config.toml
num_hidden_layers = 23
hidden_size = 128
num_attention_heads = 2
num_key_value_heads = 2
head_dim = 64
intermediate_size = 512
vocab_size = 658
hidden_act = "xielu"
norm = "layernorm"
norm_place = "pre"
norm_eps = 1e-05
positions = "rope"
rope_theta = 1020.0
rope_fraction = 0.25
qk_norm = true
attn_scale = 0.13
bias = "none"
tie_word_embeddings = "early"
parallel_block = true
extras = ["local attention windows", "hashed n-gram embeddings", "a smear gate", "an embedding shortcut", "learned residual scales", "skips across layers", "LayerScale", "weighted sums over earlier layers", "capped logits"]
init = "uniform"
init_std_qkv = 0.0442
init_std_o = 0.0
init_std_up = 0.0442
init_std_down = 0.0
optimizer = "muon"
learning_rate = 0.00247
lr_mult_o = 2.0
beta1 = 0.95
lr_head = 0.00669
warmup_steps = 0
schedule = "wsd"
decay_fraction = 0.922
decay_shape = "linear"
final_lr_fraction = 0.05
batch_tokens = [8192, 16384, 24576]
max_seq_len = 512
doc_mask = true
train_tokens = 174800000
max_steps = 11861
dataset = "wikipedia_en"
Each number is 128 + 24 x the weight over the matrix's rms, rounded and kept within 0 to 255. Layers, rows and columns count from 0. Numbers have three digits each.

# down: layer 17 MLP down (transposed), 512x128, rms 0.162, rows 391-443, columns 0-127
# up: layer 17 MLP up, 512x128, rms 0.162, rows 392-443, columns 0-127
down391:104083121143134132109131136109141149119174056176103151150090128122128118140151120151127131167134131098150116118113149124119134116126172140104178128117105143131097113113131144131109116132133160130153130121129144162135136140069152105148136185132121177128149141163132128161143126150143128163126104145157122162172110117144131147114166113101104130136147099147129145129117116137125149084169
up392:096079124121144111146139146116077110115121152105095118140132142126073127124143123132128118129145153165164125121127082154105155076101175098136113118071096114160118130134145141138121156140150175126151124146093132131121106106095116115130141179169145136076153170162121100132085146134114139110168108137157120143117125155114109124159092118102093167136122136122140133168105145146132139093123
down392:102155120121080107138134120153115087144094122104105129108129107110164116130137118166108125155151115153102156121110136144139140122102111120086106127142143112107156105080120131175121156138132104143159102108149101133114122103136140133090149024139128109153057152155051146135184158099120129083147087129144083153112126122117115119148126123103130115124121153113104127103120112115114155088158
up393:114136122169145081076110120122156123151118118131113103140122113133153107121150101108148142144069116128141110147116140162114124123135161146133141130139115133096131108077139149162150147098137139142149144135086114105098146148127141165160118138116098092131155153125141153139096155124130095131080168096090176136092152145114103109110152141126115125133138109118096125108114139138103147171179
down393:100092138096144077100083155147114112112106125121143124131084108159167163165140157114092102128131121122167130127120129138114133123124114140136132107127158094141162139111089138099128160124121125102102128155120110147123104141098153114120148138140148111102153100142107149143213145134150177135086131183119135117120120148134096148143137140142140145142109159117120116134147147100140150109151
up394:136167136110110132095133096157098138137121126110130131128139125114146119101114109147122110100127121098132140079126147110087135118130126136149141147159143125137154112094089146139119111170151143104158151143135126114115181143132116128137144109132102150171119142144143142146141120113145134146110106122114183147142080130099114129128113134138156109108107123121074165165107148123110098132135
down394:136140129124101103107159113166136143125122136097112109133136129131140125137110129126119115140111114083125071098135138122130142153117101106133133131123148155127154121111132125146131156153137143123123164092125147121110144121138087132143124093117121114113131123122130124125112106132147139143136119132114127102142127118112124162120130136118177150144051122100115157128126157098154126129126
up395:120125125147146107149133117115153123113130095122112136154154138124121123138137128146128135174164138101138093117120129156117153108121126145132141154164122076099138117108115141168129117146125143123096132160095114091122054110145129124120132162109108149119096126118141126107104132143165127141113083107124146130123144163152155124123135103137140145130128133124095109155166144165103094100132
down395:112131164112105144155140120125112131168141153087130147145134107112142135124118091143146159134148144153178153084132128150108149108128155171135136169151116119129121115121124113108105120118080139137132171152123116111122087145140123137123142116148118128135152095133118135131119152136122113147102104145114116115093160132078123121132121104115146146112146096132108111129157105135140134100130
up396:149165121137097093156134145168101117164152151110098114140124104141134097046156149152133132133148148112122129125155126141128113143090110118184141168090125134120141146117119105118141141152083129109120131095117084122147107107148152120126107117123133166158159162096137134113102142137123116120124172187098128123155158109090094094141130156091111130115108112168155146107117114156085173094126
down396:136171106072110144120082141081142086131154072137083128113127103144169141110116149129096128111135114099142096132117165117135085152129153121118119124137112155155081132159148158137119138167088107128124122097134136130142153166099152151119129145073126116133157133115139094102146112122140111132162139115128158135154147104085118161104154158098123164112117147171145156088147113118144123117133
up397:177109119146112132104152136136137164113135121203156103102120100038145136146122165133149123165109115150115137124122151121134134131165119090062133106101137122113128152115109152137161146093139140147157132130140094128145152165145076116134136104125164165089090115129120139089088115159118158128134135135120149113126101116104148138109121119117130165111123126133086121161151170138142082142089
down397:128163106125101125189134121103111080149106105140180130100130149123110146119071116155150126150104142160107134114111137127114139132121165132112140167137109103101142136124137106136119098141112147090150136106124119155164108125150137086128163144107125137118140117085170127101145086162100170142130118114160134064108184133126141098077126163117106141122113118138163126150100089119079130141084
up398:144148089157133151105098074130167167107101125131112115113099113123103157097159078189157162128126080097142089159117131095116124134124145125164135111110101161155157163153139113190124138135134171149104114173162117164110115117134166147186150122133134140158112109132109153128120114096115159111102109120083095119125122150128152061124101100161110128125107104139144170131149150128120118129116
down398:168131081149142118195131165071125091035102144076166154125140113115142145141182147142152118129121135108127085136113099090137124116155105107084126134104142113108143155086119127112063145113121141118168110131122141120143118085153139095147145136128116107072153099149078157123119160130119128141165081187135167117125106129148133068120132150109078149126158134171128124124119117117132122115114
up399:147173063111146125126063115113146161141095116120112178120104131090194169109119143105130144142164137142118162090125141110135098152129161140121111066146099112100117191148144151119104114117142144097130138111120115091171128151156191114138087145112135114109119143102118143161093131128120144122121130153176154100109116182150131105095137097133110188106122122106156140154136109167135068123144
down399:099097188081118182115130120127125157161140152114146100129121098118094100136168145139138094141093206079121116104143128140144115143130105081107139132121103087130089139164160140116126100138144129140174124117077129162124124160121135129105154144157147132178116119114159124098144114112146105168141155190152106124138092110114147131076131096140112124123101082140105140105100153095164144118137
up400:138137109157109133146106179123117084125157150134100152125105101148098145157130128104111116151132129141116163140134125103111123090083159109162112116116112118120144123132114093144136141115101138116124132132109106102132134128112135108134133103113139136149114114152087156123132124161103145128118155170145104145146121117107146086164119153098165140124144152161095139176162122121174140139122
down400:130174145130101152133129130159149095120146112139084147140102121146113113123152133095152147120180158142127115158124130092118129139117146106138156113151133126134121134149130171108148150145114137106145110142103125132117109166144139144144111144177117127137132171146079128153137105138124133083078142100112143114137139147132138093106120172149102121113134112147122115113149072105138103142126
up401:125143124148115126143133146149146128151155143116161130142118144102117156127130088132120131131094143149126159116134134115104139105094111124155130099114116155157144122133106116115160099174119128139089104104113127120120144122105104132122137112118126107107141129114102145163131111111115164103137149117135135105136155158170146133147145083148121131138114124108128132159125136121133131143141
down401:110124099113166153149109146151112111131141100127096131132147099120142157150149146137134109128130169140126135146130133104115112141181154149161152147124111102149103125131146101119123103136127133114099130121132166158131141145116142144155098135117132137149108098143149113147147127153132124095145132107103123146114156150142138139125128122100154146115103114137164084147126135142116141100139
up402:088116148168072184099120101167148141121129110191082118142116135212142115140133133121170118122124129150122145118137164090157106105133150101124188136127161074125120069146115128114119124173140165144124116122112116094128139126117152104126088150118151113156095133171099120143090139088115148139082141184154105142106150133133104158079115108102074151130069113131153166165091121163104144099131
down402:154147136091127156056132090127130122125179119177107133106095076143166157133078103153163129137128114126093154158145126194139142141172154116140160128129180109053105126120100119112160132105101124149139139114146145106148091130143125112089146117188095123171092112156167116189166139167142169161112115188120065125122106116170149108138083163168091146173077095170137157084134143080124094126130
up403:078096157148139119157140159129165118190072108140166127098093101174120143135132068134096134117169072095129124118179131109158106086107140092089114161135107163157147035113129117154089127134143128135139119156118127163085140113112122136135131136133165107121150111115103119106178139097141129130111122108177138147161096178139097118136131145175129098114133122131197145132100117134070091137143
down403:154140124147126153121133140153155151122086136092120138170055099149176128081159157140128137135167156112132105077089121152161139136184148129116084156180111112140122185157117096168118070137109112119176158125152091103111181082146112126094154099147110122166110172090133155125124120118164089160103102157163172093121128159113115140132115117116128129130159149169137178153115125130107106177083
up404:150139153166103130132111164133100151142111143132128122107109121133168119156142134127095142144148129119128125100157113138121115130137104118134150147133130106133176132147090123129135145104141148151134105096156115124114166135105087113118117133151185202116153137125158135109093141111127122100139089099101115103102111125110127103170131153136102134107127185097129102148133143122146137121092
down404:147112117107120152105144124135134085131090127161138114127172111132126176118122097126102170108123140101143126136147146145085176111148104110126135147095133082131132141084121126136127146147118157100154082155115128151122102119169157129140150114149123081135115140104118116160134126101116100146127128137132117131143093128107129097148160162110086166138097166139127156142131105145087146132082
up405:097147051117100103110114148116153138119155170118159095132167137160098133151109116124122155170142134100121154119150097188136169142126153129125113138106129124126091137123140093161126105131116126135170127143141149099104129120149102093146153181109126158136125138128111146124132186083179147101113072137123118104080118114141181106110110151103144076157111148134216127089108103100111177148129
down405:133125140085120126117113077130117111171131123106119135164130114147134096112127130119098115137087108124086126115098128135128111193150185147119143160129177173111132106138137174126158132108183107125119131112105104169124123114114114142127116101163124135154187152112160161149138088131136151120133115168111139091115138143181125109124126123074146167114133112160137103146124136117131073106135
up406:162100073152154112140112141159113126118118139098154120104117123128103156139152136106110127077133147167117106103076114107133118136143192092112148122103094139125102172124186136132085148135137140080119133157110150111108128171136100170065158092133131123123126142154121109133146072102113136117097154116059139135112123134149146162145109205157149135127166130123096101134138155107119131095110
down406:108101103085181106084137065125109096086145122106143133149129165121129116104097136158135102134151122174131073113129129104165146135120139168118126128100139124139087139155126127123162203123132103151108123149127131114110136126108103168121062161143144157099117128128123112086070145118103114118142103136125093154125162124153075097141106141122134132118140168108132160126083143101120100126127
up407:143174113122090119116172102123151126141111095084157107131128153106145125173137146156088134151152153119065149089113094106106139091119161104149166184127157116077100161105134143138172063145152132080104128158141145103121135111111134112167134117194112149156140163130130132173087178101108128135128124171096093122105161099153126124094136133128116124144149100092108156127109102104115106143111
down407:124080137108125142157171106087138124101180146115121130097094134103123093094144081159164143125094153125176120111151095151142137134087161152090159102136131136094141106105104138128106146117134073111158122137116128164106162167150192167123040153142119160106147133154136123080133135105150169092135112107141098138174095156143129170116065110157083122104120135133129162136144122156095066161147
up408:155134112130116109136123119135135120120131150160123140117112113128106133131144140116138105153119151152135093042073115178120137099119108184155117158155097143114145116094107132136122131135114144108129174123146154115092172117100130122204102152101131147139178118178080105126118113162129099102162120150148120118092128132148153126149131096114131135139164121164104131094134099144092108137139
down408:097154117118122165157092085106168115110099070126140134158112065131140085090119116161158121120151184106151089062101111104142136151138090164126122171154138098084145133111130140119158142133138103153087153121154122105124110123151145129146074127117165159127100115141166146133145143154153104112161114115126123154138144114146147105170117155122171117120105120135130123148184110153116153150105
up409:146107153117094166130117124146111134150164121111133139102068120120162150112171115086058133087088128108108126138126081084122145143119136190115120153111146164128166142145156143117146124086095153111104169120165130173141067102108126126131129118132122120172135110126138171113100127146128141139143170153104139138128097111087190115185106119151126072140178096133106100155132129122146131143156
down409:115112141155114049137146142095179116107059074149092143143127101118127102103140113140161151086067155142126157078168126163102125112117135118113157135107138132129110169123124143166141127108120147107110103159184150140096178134112121169147115146161107155144150167120136154142151117094150159132082088155118161106105153138151146137089113132144094149105130171128131168158121126162106159158084
up410:099116146122136172167135082117142150133108150131140149120094100153138138163144133150120175105086114138096156116123148097132108122150180117116137115138109086078168148112188133097107074124126114111101128119187126175152156136164118162135135099147150086147106113139135128154117106116143148133102101107166114101096085121124112093130144113147149111086159135148079120147130147116110141151152
down410:158112158103127120111097130127131141110131090173126117111171146115141134122128103108094078134114091104112154157091123153106146096129160120124140142137156135119105138121139109164079120130134136112158136166116081119142195093106165137081148099126165116154093135114103138170109146084162127064160090125162129114138075142104122133101159107194129134137140105156133194149125122145102140123128
up411:114116119155125164133104121102089097131129125171162109118129108149126123143067112167098136118107133097092166153176150154104098141087164050117135097154096149150121117144102168176118117118123067163144142208111140092148155150071103135100147115116113176089092120159132126116141096128139126155167092165117119132110089113179122081104122141150165124156151148135166128087116158120156164125145
down411:132136169118138142109135137165099136143139132103148153102176123133097168172056139115147154108174119137110099069118111152108136123129120105130103126165124167139132124082155146170180110120102054133146168130082120111075064143139110115154104102168101129156177148163135130151133095105160129162200117136186137142162118154152123092051179160145138107107138137123156122152146128095113152093108
up412:062139128092145163138155112181136152118107142113127125152129141102152159086130113117150177109134164080128125069120060137130117114137101107124128117195099127132116147125131140130129118118120155157137166153137134168110138143138141094105088209155102151164136143113149101085130087097094109142156118115127137156127110106140080098114068184152084155137126188136134122137126165084114178105097
down412:113166130135106114156103111112095097124129130089110126116148128140132113152090146171115164130132101081127094128124118106125129150134100087103108086099180135114118106133153123147129107122087118098121164170101143098177125160124158072145120120177134141091120140142101129161111124125096153146141126121069166122167073134127100162142125112098114120189168132109130105124143139072167103133100
up413:164126160124100143132135145104116133100141107170117119145116138159095149133109143144134117133122091077120096149150130143132135149099160100089178131128131112100115113135124134121165125137124072140139091112113144136131116161149114132149122157127128110138116145117140150164146143124139144128115152118152104110114137135128123159127166140106140121149134120181096123107106118138113086111192
down413:120145117129112135092141136156130130152140122097104145107119100154151127122135144091113107106182131151121138095177144091102101159112128117107142090103155119119136114158126150146138148150118109159145122115124142113140157090141134176125120145137131144138102136141129111116073153159122110170143093121065107120099108120171127123112133149121094109143118127125141142143147103154179140147127
up414:162150157106115154134153108102092122124120117119122132108132142144175144130150139150092144154116118136143120124133124140130125100130115163137127127108122122140132118116119113125127111137130138138137143114097157137107146136133135100149126121141132147129128138139126127127122114152105115139138091111119110124178118129111133130142113090117140147137140090097122126139109119136133114131133
down414:124123142147139118158164098102113133107139123133133146125106145120108146150111120135134132169114149119138123165117139121110171098127140114117120120117130162142146142097120106122131134128133138141132141152109148105119137111138130152151157158129134134119098129128155118112123133097139147121126141122117114128112103114136111121143127137130147124128124136110115127148151166116125132147120
up415:136144106133091106153103100129146094109153126123143110171140116131111144133086121150089118123135095124091094086087132129108130135136138063135143148148142081112125151146122165125104130125177174150161172137165108126115121116104106138139111092111127135177103148131126155099127117097114127119134137147133137136105176113139105159143128121186141123137146148088095174126107141127115147119136
down415:141135146145144171116107121071118132156134141115121114102108140100137129158113098129133094129130153142098099125142142116130098137114107126096118118136095091111161114119081130103084139109108112149115131112138138118180127103125133140091109083145141126152120131160130157107161120156129099108132103166083140178150068113132145094134154115156178100086144130080109127121129112109144137139152
up416:111127141146132128187152154160122163135139136108123132133123112147128113111120140114163155085140132140141128115126144141125116145115134122106144111106106124126146153127141092118101153081120111153127121141117108102142154113155142132125141158123150142138133108127153119181102092157123135140127084115119151126143124087161127138134134133105117126131086162121104106100114122146117125127137
down416:134122099128091105109153103111143142088137125134137119102089134128095166157112121108139120154114119132169142113161123109119088133108129126101110135115132180144133118145108133135149136145128101112130149134114125125145124118116168139106113135096109117154124112145131118102122135126109155133119142137120127129075128150144115147144147110083129130118134118127146123134132099118151129110128
up417:097137107138141061121118118124120124131107076116115106130129113121155177121130083138170100146114120129119114165121123157100155105133098149134098102152122156136126163122133141130165134104130105113131144149122088158137148124121102177129119144169172117164155123090206145112070093110136130100137102147099131120139146090180142184112151114163116124112112155166157135136058117100179112175160
down417:079166149153098143138161071116131114134141172164098124172171141148153138109137166141140115133108142085120125131138090190089092136096156172123159131093085136132130100154123090154101104082148123166131107177139159117150158135092131190134125123105168152118078153090173129146183136190144072140131094119099088139074126103143128155128078135157137118084154153152127120140157168141166146145127
up418:130143155137138126124164146128187147142117107087102119162155116119144100107137141100151097119101135171134085125093127124117142148107145152121123064119145156091119112111143103090128124126128137151148187121155171158140113111119157146150178152111070110085102089143140144120147142083122123127136129123073132155116139142126138159115133128130186088131143107130122135151145120189131117130129
down418:107131164146099100177165113139134145164120140120143112161125072148140155086117101077135116181107118124110131105113086115064129143133116125170129146122105113132121151080139103126145138093138138167132107129138118137164147104075105142138115179133131117146112112122057141167146121115102140131097129132141137089126125125162115118150119157132130144153147146143172142136130142122093106102103
up419:114142126111143084128127095126112149138154119136165113117125132105156131133151123111117114164149125130068160120130123149147106109104108130118153114157141106113160133155079119160152124128158157134153165124125140116092146110156138081108123090121107117150130140133143115127148091145142134088154094151122158129176117123106089084141155142126154139112165174059112114107143102134112157142137
down419:144147136123138156132112093149131139153130070125112114143086184143118149112147101111110139072137164115114160135148131151147131148138128121138144150149183105109152142157130121133134152125122127128114125116132118137130182148110128123124114113101126120102148108142101125154102082175133118130179127116129125172122158153104123172115081092124143163145143089132101120111128141115123137125094
up420:150083134135148104107146104122126162145153111138133130166115136133113132115114157132101107105153091125126167163131122104109100160113136153100109147090142127132134121114161147140151135167128121096123121137119137134113113075105139158142106118131123130114114121109158104117142140138130141116146142113094098111128079138156177128139119105142114138135139119151101134127152095161137132118155
down420:152154110106119122152103166114132126131081120097125109128135137162130123133116122132161135132121093123110132140171106097092160136110137102136134113118127109122160139143151127136154118099132170119139115129142100103111155122135128117149141089146108142115126170133123133125158142096112143142128131142070098131128119120126144123125148113149130121144148126114124093089123116125135144119108
up421:137164156126133112123114106121091131105109131105140129130128102122129146126131125081129099164129124130118152160143147125149155118078081082123171134173133117147157132161132150080140125117146162147147127130102130096087132108123150108090155142147160132119133158137095136160124134095160151119158114070123131142106099135143117125137115082116104184144100139147152168126111075135186154114099
down421:097081104133174121197120152133134121142118158107138134130140099117096118094107118117145131152126140121115153153127089096133126128107125130143153146160135123065111132113133081102138119115124110091102148137153127117157147121148117135152167134091086135104111112143123117126164176093120100122151112092078109147080130146119130101117097164149132153124115117130123127150111114113091173127106
up422:142140126146103068134114088128135110161081143151134153168100139119157067121130117144150122107121120164138076119120065092095068097104128162100158124112116135120122118140126163138134161104140107143130173139163093132116134098153133140095092180128125140148140150108196120142189156115111077126114149119100092144153072123115178130124135172169092143106152098112173121111102115178149196139148
down422:127152112152137165156151112133146126100122144124113144082086119098110082129118085119132136130085096115148104084170123081141125116140122148121146130147088116179090114113128151143146126109149092080141138124184127177124143079149055093108103123125125161115153149156171145128127176110091082134121133106131135125183155084072142171129077159099136108138148117107116132161138086147110134109152
up423:096105127145082150116112090116140127116131163126130126137098123130120182123150083149113152118081101142146139145146115114095120138132153124121135167107123165131070153111127132184089147152131114105119142125098142111139169140136140112154177154150109100151137149113111138145101159130141147135069123140113158119107108178112140115110139121127149124093138155135104139121105111132127079137191
down423:123094146143146143154119138140113156116093170131103137137160095161155159122116146109099161100085143141138100141139085089087126119183125138150104149119119162138110147097084107127112122161142134158153170129156141108140102125097139121136166159130124144093148100161128134174129147116095128143106144147186135109124105152117075094096118129151133120127127090129081141131121084125139146170119
up424:078156110150116132133130112165108138165112126100131127112100108172147141161132197098110157144131124087126100137086157113102173144126126124124153124157109129060137134089183152140171088122162111180135123128161118144136171109134193124092112113106127123127131158121185061160093108135112107137106131129126112114122147102154141128096082142165091128140097137126141080139128112123049123137137
down424:112138129139094145148142085093093136155103141120121116102137077210118159131128081117065121084095136115162102155125150180135123102077130114186071127120131145109144152129133139159129138094117102170139115122090130157104149105150128136148136099133153122126119095105101155174157112131095118117191144130116098142116104120190161128109109099155139111110169147129141108131161130114140074145125
up425:150116123127164116100157165141096154173192116131085111178106130119089120144103135130132134163090116126158171153111137126085116187087153113106126099135107101131181141097162081098124136127142174168133173126131111122172123099152158109156208145125085131129126090125092147131108105133055131159100120054101104161087130101096158135142076133139122071140159088167121150176108132109096125126111
down425:129120105100113142109127164092128094134171110150065110180136088144146103161129162175115191127118105109126107064109119144117147146145146151105102139149126116115139101138133109157174135149140187156153116121140128100079147128188162092172139129155093147147151145149069130135149139123095152211140091097087110139148143124145120153083075138127143155121137099169153130158143126124142107121088
up426:092099111115151128169103180105116120191127120081125162106155133125094150099116121118109101173126089126156144135092086111151110151124148142152142138138152119102131132129149142134110159156114112163117129116140122107103146122172107183138087134099111138139149109158146128114128171143123134183157141096161132152136119106114070112112137116108106106142112140111077164125090135132151133119123
down426:187094146149105142154150155146102167103106154116157159135119183096169182126126139146140107152091134148138132145133112128112121127150176084125106132122130128130151161143160109107088126109145150158106101162097134090129147109114152114122134137103105081079151165154133079138112188129155085146111153102110124100134110120174140144108150150118089140103137112137139129149122124121148171131123
up427:119118102128145158139107135121158132151148132127147117089108125098152157142127097104128132145082128131102195099192173142100130164121113114111072162126112126122118111173171180143114109126110172166118130113113119123163162106111091140119120152111089103094128114119113163123135136150139143111133142146152111100154147149101138126113160120138117089106105109108133140134130123106115142111083
down427:121147140120111188137141074156124121142123123113133086148141124126165108149126113127102141127133153100127118123126119135132163144142119139141124123139121162109085117138114113129120153128136093145119090105177108155146127131162136089114069133163136134111123126113127114100118158108116140129137093064129115179108135106113113108134119142083113122114124113121105079121193082113127123101146
up428:133117119123130135136111136135138125153107132133126119137127115118145125121126147103150124125132126121118115128140133120119131144137127141128118140139134121112118124119119138126112145116135128143136144140137117151136131120114123120135143127124137124129125118133146104121112132121141135137119125138114115108123128137116112123110126131139124134151141142139129119140129126127132104114128
down428:119126119129128125137150121131137139134126110134125147115131138144138131108144133133115137143137119121134129121119131128116132116144136128137144117140138125134132107135139133132136132120113135144127127111144119143129117121136131128138129125129149133140144131130126129125125121123133112127145116137125127118128135134112126130141115123117142123114118128128128114125122131119131136120127
up429:123106162147129135142115149133098119110134130124146106124106119129155141098162151126126150134131160137101137117130104164124197123122105108113131147111107142092113098150113094109164122105131129129122114137153111116099168091120110114090102136117181147132130094127101102131092124125061167110125141098135176105151122090128135129113112120132121128102163153167188119127091133117082172151157
down429:094121081135131131131146151166135108107141172111142089152154135109139082112134154127175089152158130102125118128099113121151163114137127122169123141104086113156084118090134124131109138146159079130131149112131122105103169154103132119168119077120122141169143104072115159129090099124151149142132153135106118183123091110097142110153102186125153106131121129093181121105104082113143080112133
up430:095108109161159124153123149153131091118163175135116134159143129146147123127120102140129132052103136141118156118077146129109116132117139113083165154123123097118102127161172105120158106131130138124113136135116121129126154127151151110155138145148146155089110109124082101112136145140164136130133109149109102111107128124109118065127118112127130127146159133134088174160109123160143128162136
down430:120147098153097128117131131125118155115155125168117137099093155137140114137138097131122125117150160145140094171133117114107128118067099116119146137128090119128173122084127155112096141160127108123108141122130121124128093135112165148097130103122121127137160111124114114129103142118159132165161143157122146133138121120137128126145186157127106117101141116107138152161146142145129082137117
up431:143131129126121048142119113114125149123113216149133104118133126138173187098147136102113114160096158114135127119095119160118109115146152137092129149119146151099084117120108118091157078129105138106134158141120142105159168151090090133103163097122126126115143113118146136113132121139141106189074103197077130120169146139127134174151146120109172139114152133082167098120105135107110110124132
down431:141120098074115144110099134098123133135107117114100135127157186146168154142098150110098120151154172176110138181176109131131145111136102138093123140134164107114142154126110163090134130062122169112115161124167183112129111126151146125104122110112126125070161084107128133128091117092113151077154127145167140105140121132154109082100140153136189159135165128155146149120110141145163130096127
up432:102142143130093154156112143128104155119057152165152118099127107130142151145105182123113148091163181130111113113131124176115125114091128138136157159117092129149107133142062112132118152118111158137135118128108173118135117112147105088128122100146109124122117110134146092157097170126104178146136152172133091120146134106093167112099171069091172131132085134156105152137109089132124139111134
down432:117097159179165150112137117115139137164112132103162128098155126149146140137177123091138169117157088119138109140202114111103117156099163184130142062111111102145133147090112123081153115146126123118120162138139136097126159150159159105112147094124120098149092157114126156125126139129137128111118111105153118122160160113100088126139147171148106133093134155134139101140177128119096153137128
up433:108139124099119126112110149131123131149179152150125084088087092100167148154139098120143101138130135127118088119173171118136173155102132140112124113102134117116066118110148151166115110160129169167101106094107137121100138084090141117149120119139120132165167141138129129160129135155147101137129096117119143125113118118152143176114122121124134121122136132113107134150160120116112184083129
down433:127124151104079125123111151174143093151180137122146072119161155106110144139075133118132109141091122144082110141125120120138143140111136152155157137096127143183084110182096133167136142126104107136139102124158101184159124130110118115145088162158136062123168147104132155148072160156112154127136142093111121122117103148119095136101131119106132120101145133166133097137130132166115155117084
up434:161122117155114171132150150095064125134141140130134119090133123103128136075102158126152092138094126117124087150097122118115091128119171135136131111104105131145116155116139153136132130117126157110140131140131120150125132130101126150122145142123124157139132154145130110119111110101118148082112194151120091144149108142150177117129132130143130137169137140114141124153130167129101116107152
down434:157113111118119095120124128114115118107119102140090121160121098114125124108102131089113159112125109097120125130142102106133163097150107138128087113140133091144160119110145186095139077129120141122111114145112166151158126115106144106130138092128138157139134127146130055076129110161101121125090130103117117118119122127179171132130150101148088148096122135167092121141128137135155133122136
up435:125156146144105085124099178162148091157124124103117159147137129103106094095143109142103149133133134110121139097061104097120139104105125142178185142132085099122121120135163123127179126148121142157121152101147160139125097176091157093114175147116164165121172141125129131124101122156119083107092130155161187120107133166080125104128145115103112106120093113076131140136143101151125144130113
down435:154146110143103138074124122119116098120141136159143173128140122108151149126156145118129136182173132129166120137091162090124146160153135151101132120114126089132148114127154148193183115155115123126140119175125143123130105171103109117119137170141154181094130168117122105116124126123110121142156161132191151136116181100105101123160124130115115095151162094166090135102156128122130111138091
up436:127091056162127104184146115134133159087106152100135110135125150112112146120180138169121117131114170138102146132125073151153151113145124124127146130094103178121117111131124087143114159116137129182125103132151090113126124153140114139089098136160126148130070134145137111135111099157141141141147113119134131118177136146140131134128118160122122074111146128169087118157110121124152116131128
down436:083143146118128116113126121123141124106119134129103115104113172166126116094131090102130138168136130128066100091145107148117145143143143132113174122101154075114130108094135121120163138093101149116118092107134122124145134133159126142191091133176118127149086112142083175155113123128092166101135151172115114143070097121106130108103162091133141101119093130106115141109129134132114140141162
up437:135099105146172132117134096137129127156132081135132140126109166131138142106107110078105119096121096120133161104135143145113131139137126149121161105117159146117140133137114112102145121149129165118155135125118146126113114137109135103105129132106141115099129125125149121130138125110131148112128112147162133114130119119114129121136086186151109105145104105159095121154135153119173146134094
down437:132128100122155122126148108122136150151159154115097145118109113143143119134149126094123106118121079145134134108127139130147124136087119133133154121120132136126152148098123121134102136115135138109104107158140144087145120131145127114098130165112104127111066137136117138159132127132144131081144164137137121128092122118128131136110116119132150136152111127103123152156120174131127165075119
up438:092127158147160152112090145109151120133163145091148131148135124139157103140153116181133118187117106169130146121176070109093144136139131093145148119133153103145130111153154107145145152121129121165096173129159086119071071115108170150107159081146122082105146117185193145073114090160114131133144162084109136147123107113138150102138076115103124114112165116121109133152103096128131145118074
down438:128116166097132140115115197104175093141147119121132132113137144151182107166101153168119144120110148108114127097178087108111159175133141116145116107122090121116096109157106131204126137153136119186145107167097108063121099146154176196126101113132161140110094065116100122108084153151088120092132120159140162128133068085110105124157100120120136147079111124143111104136104142107124134121140
up439:121112092141087104117101093133139129123169127107170149098126126124104125102102089164100127143130133153194123122111158120107127089146142101117154111118141097126139103110141094113088185149136127148129115155129130118139114155148086128127145166106133103108113130103145154129132177113156127121134118074124107136145099134127142128126115129168112140112196131157127147172105142135135158147099
down439:122116106110132110116166110098122153148121119170123145136118120100132137137129092101116168154140109128063149119116109121135145135120097109124120119071152144172138160140137127137149155138100119096150084103132114140163109097077180138102161152134161166134150161178123083122123139112152105132119152137144146118175101135105106103151135117152117134128154162086135108161098126127123132119098
up440:110137136163129160149128124092153135110145154117132108139125111151161036119143113156104203099140182117146140132125102098118122124132087126117141153145127097137123081129149145164138124096125168111066153091042152136179132106161131089118155104150101132168153108108126111084111098133129078152141153122130102083124152117153148096087117170159090126121191148127130129131156150140094151057115
down440:107105150123131109157138131142079132098098163109150164152141143158186139165090146136124146118101130169130101113133127106115141101108155096108155113126136153149133143098156098128146131148196100142135131166120153131097152111138075154118171102135082129139151121148105158100117178159106106092131175081133104122153155155134100111099132199093135161104159080124135146131126116113155163128121
up441:133192133120156090109125145126142086113139167155122131117126132036176121120148134170156149182128082141137145098086133153133111152111125130165120133109130115051155091163114118102151185115134145136115119097131151117120127118104096190095104125094116140106167128073135171101110166126137127156124092146111129200171107153131158162122104100128112153125090086124129133116104123112117122186146
down441:130116093155164125088112132123075135129115131097097159143077102139140164090149180178114109135176191124185135137145122176160123181133148083112140144165154134106153140115166180110123159181133132115174131114191198100125108151111122141121169141131134151110100120149140154132143179166100139108128103155134154100132147094129143157148102143114132108107163101122141124121126124098113134110131
up442:118137110091105116160137104161106107141156088098138123146107123108146114173122106102131097123120117136103091103163167137139157131116158130123154125106151148113129139191144115135084114132123121164155125111143162159116114115124121138107130138153164157140126129096108125122117159124131134147110162154121123143102148124127113091155109145136099109090068085135131137154125130157196159149117
down442:159151117106072137112116053125188102100135117179105158175104112148150104119088119132129155176150094189098095112139162113133133116143131179130166144129098102118135073127122133100147184142133105143152105138183123112089112157107145121132149124144128109118115164147130157147138149114144127118095125105094137126114131113140146145174128123157121122099170134131105127110125130113115122101143
up443:130131145155118108081166128126149078137062140124107145139070091161138093093145133126098116147103118117154138153139115110078105108173157177120142143104085147118111158156132142175161140119140149107095119161138164130117168110161104111141148143135115105100131132158154147122106106107130142144145113114108121124197068093135139109131095117131088130108216105142105113128098133164146158109162
down443:088150111124160154096138119088090069165170105105118156156131098169152135102173098137146105140101106075080131145152142110122130129157172128156136104099154170132132120145159107119166126115135097175119151135123138125095135120191124145141144125077169163140138106130153160133148078127147130119124118108107196139165122141163145112122125096155084124094143135129117121100130164119148163123094